{"n_layer": 16, "d_model": 160, "n_head": 10, "n_kv_head": 10, "head_dim": 32, "d_mlp": 640, "vocab_size": 4901, "activation": "gelu", "norm": "layernorm", "norm_place": "pre", "norm_eps": 1e-05, "positions": "rope", "rope_base": 10000.0, "rope_fraction": 0.25, "qk_norm": true, "attn_scale": 0.177, "bias": "all", "tie_embeddings": false, "parallel_block": true, "init": "trunc", "init_std_qkv": 0.0357, "init_std_o": 0.00446, "init_std_up": 0.0357, "init_std_down": 0.00316, "init_out_by_depth": true, "optimizer": "cautious_adamw", "lr": 0.0023, "beta1": 0.9, "beta2": 0.95, "weight_decay": 0.072, "lr_head": 0.0142, "grad_clip": 0.5, "warmup_steps": 339, "schedule": "cos", "final_lr_fraction": 0.1, "batch_tokens": 32768, "seq_len": 1024, "doc_mask": true, "z_loss": 1e-05, "train_tokens": 292300000, "steps": 8921, "dataset": "wikipedia_en"}
Each number is 128 + 32 x the weight over its row's rms, rounded and kept within 0 to 255. Layers, rows and columns count from 0. Numbers have three digits each. The size before them is the row's rms in percent of the matrix's.

# layer 6 attention value, 320x160, rms 0.0766, rows 60-63, columns 80-159
109:190111127118156136114155125115088146138103129108162158155127187073112152127097148121114154062099147100133069127124140137207171112164118106111168164109103097116145104136119148113018190209139111127113101190121121140101147154139146123116128135
115:125067156109139072103103111093165130165053068148140123169109149099130145069129113109209148111117150056178090177137170102051139142128188106133178166160146137094093116180106210167122146125185130150131100166081136103131133084143164168115119159
101:142154146152080112122169122154107116133122087123129107128133108182112113165073161158200212143132138114112100155125085156155090113185173207117127142087166126102157107122166185143090141103083188137156071098111070114154124105115134120101144153
099:104162092098102101159153124131045119097081186137140145073173207096121107102111097139176183125126164170119140069147146114185145142179158138134120157112114088075107138155123185146123131115099143168069137119154153141092096170105125153111080168
# layer 6 attention output (transposed), 320x160, rms 0.0784, rows 60-63, columns 80-159
107:117136155122124100114131092140110122139134193153091142144122122137079133127144066143130048147173161118110207180084100118075097141084093164183130110116133158101081157153096137129212111131107125119156115140142131087144131154077104133130109105
112:113113120126131192121186138132066166081164161166099113055186139155148182128119128117055090121165073162110160119132090114107102128145127094166151152147154110123124125118181053095151140112128123091065130143163098088197151163099182080175171069
100:139140184130141156116077124099115153117085207146152114115102094172096092058128103130210041163125100148123103085131164149146110165151109080152175163181073126139088143184117102148111150133140105104108143143165144122176148144128157113102163122
100:133172176176132135080125113143195145162100147097159095115119094121121151103134183193156109185122135128120115148071123163115130124106129132121146101092154117163097133136129104136158119126213033117160097105053141118092106103141121101204105152
# layer 6 attention query, 320x160, rms 0.109, rows 64-77, columns 80-159
086:058104141133164090154130084104136122086141132079111144154108134089134126117127183146139122161153093132071113139115161135124182113081153122156128127157150102181102123079108134109077106075095059172105122158126220101172144078134094128138118100
076:145053089126106082157158110114129119105201111144098099137076157078170177111078124127149158115164150118114179112153168109096111130145092085144077126128140063187170206135094120131139141118116095170126150174090107086221141102137114075135111116
087:133147102122141104178187124129159129133163135055130122074107137116147119156115113173169116125126110248113121126119164121192176106121103111143142151051115184175118130149106148075134115083094182154089116138109202113110178102122097110160112119
090:102173109104094208136145120073091142103130190147136083092102119154090092118082115112164099110063093185112066138113171112113184113175087132137137154146144093092124173114101107187175062160151131116139113104176157127100102144126139145116122144
101:181128146110112155102074133107137103121132173155120114151121176121133118126107185075122159135096068142153074150114115132146114123185052162097145145175168146038161133121085104151099101103145098182119074179125079114135114150079173165130138130
096:162109101135082074119145120170162160190072148131147143137133130101155136160122106199106173119080168096128153182172087155098132150116131135092144128178111120153132102169118127118137173083159084124030059104173113105105130119189101135080142134
115:194164083100106199153112133119043100079150155157147205120085129136175147091083126132099133200142107108139117113102146134116127112164117132137134107166167094118111138109086138130071127149132060130161137114143143091119134102087171152119089167
097:136135098163133106133073101085139062098151144172136168121089117173140093142152104164098113179053168118165153147115099102176076146113103152132118095200228100105081093104062157177144194124118149104124139124171152121088067110132110164033117132
090:127154128124178105104091106163144076116141106139099142140155119086148127165062106148075115094108129154101128135121120057133129094109140185213122188141090133130080142113082150161124143183101155130107137143135114135125081126127134094131138126
157:190149130075121120130150126192114069122158100179155196089106164134166107091099109155096162132161137126147154083088184103111134172143101176110117101114136104124117113087094122110128106122113078110151150165112156106068124079099155129139075163
096:108135157119108087116082100134150143099160043084087159127114107088100129083059100104102097131154121125070116154101159092155155101157155190145103129120081127121080159110130100152105038137224117132159128109076101119106116141133144103143182145
095:127112136093168113129095083150132133188181109104151155144106147134137111154135139117132111106128099123143100134132137110108158140134134155255055147088061100115106161078092139196202087169137105055131134148118151158123083149074140157090138125
097:108127150120185097075134120171147063127154114177175154067155183133182094107080123193094147138099168154128177148112144112095163145153120137126152125152168129117125103103115160098121149066084114059137105163184177090088140110160107110065106089
105:110110125173167126134135126096122142205074146146142124158150137112124111166174098120098100115041123143132143162132060143140115101120161097201060096153160137129107138114200102176145181124128125101157106121109112185122141126109159158152114113
# layer 6 attention key, 320x160, rms 0.0994, rows 64-76, columns 80-159
107:157102149062139171162124116126132164145182115198131096158148052129176080140131154156151189109089192082116073086170181094068204127115170133169112128164104153170169151134138144142105138222118122131098162072142157155125110141133164131079129090
096:184107117130095151163143149088155089099168146145105135109176104109157158077081123186135116158084185154073152115127163123109115054103198163141082138184116131153112139127122128120095158188138134140071144125119118126183176157143101110108144110
089:186113109148169137144063160218157129120093101104099137145139137119171119094131139144081173132114119150054134102178192086091164151122124148155081097184113082110076100157162114168131145168151180091122158139089179206162122143168088164131132105
102:116116152104142158095071140139130112137102140130192125126172155113155093142185123136127068123131087112087176132098140103172112105117144105086185145123117155108056093078154094119166144134058149110199060142069189191111126148176138184168187111
101:122181175107155175126178145128063157107096189115163152113097120120188155132140177102129108117117116075128143124089075133153137122111121085098152209093128107097145137137167167080121134135122050207149088167040088052126160154117139160128107188
104:114072084165088124081124123199207122145130108140105184136150165090103106123128129138145138170126162126142092108126116081115148155100086144160141082164133102127119111152152156089150134146063128147128109048169141152157141154153099052133177117
099:108159170161090212114147056045160135122077122075146181088127123092147098095072124144152113086108097100135167139125065154146164143161117131159093135129130143124095109134133160110093089102103119144089100139085073128107148197086118170152095124
111:106108078180179095106130104159120115107131081157078105175108140117114109103087113126136143114116209146109108121113140113082126133105131144119099139117122153111134146152085080094140158068136160224091138107138132121069117065146131049082123130
103:105146056084167174107103204205156115100115139160090089127140135120160114111155152151124123151133166106092100079095147049088128082083143122104179088120124121169081173142149160094179125147074180169152108138111161110173162124123130142131115142
093:153125118094127160172132180165131115121131114117126055092154101134171149169155108117101175124124080154123154095120150102123127121083144152078204123150105186131121140163066143114239097162049139080171156142134129155104148083105165141118117147
104:121119110114116106180090173088171136146146137125132135080145132132138195132102196122145061142139180134118168117143152126174155072103147134073106102206117135110102127180145104101159120168176116108123094142110124104081092100194124140099113165
106:125166030100093124138152181120097112138136092115091133158080146098178150121143132143145126163135141120112110153114078113163085070079133080102126157103114097169080097096204079139096122146205171111121102172076158118186139106115139111173111173
104:135068134151110137103103146162151095090173136109093048130116093139100117149117072168076105140101134140099165131127164106101141103123106133121177131202101182094142134148092151089158094130080183114085139138119081123098143142135195114088136140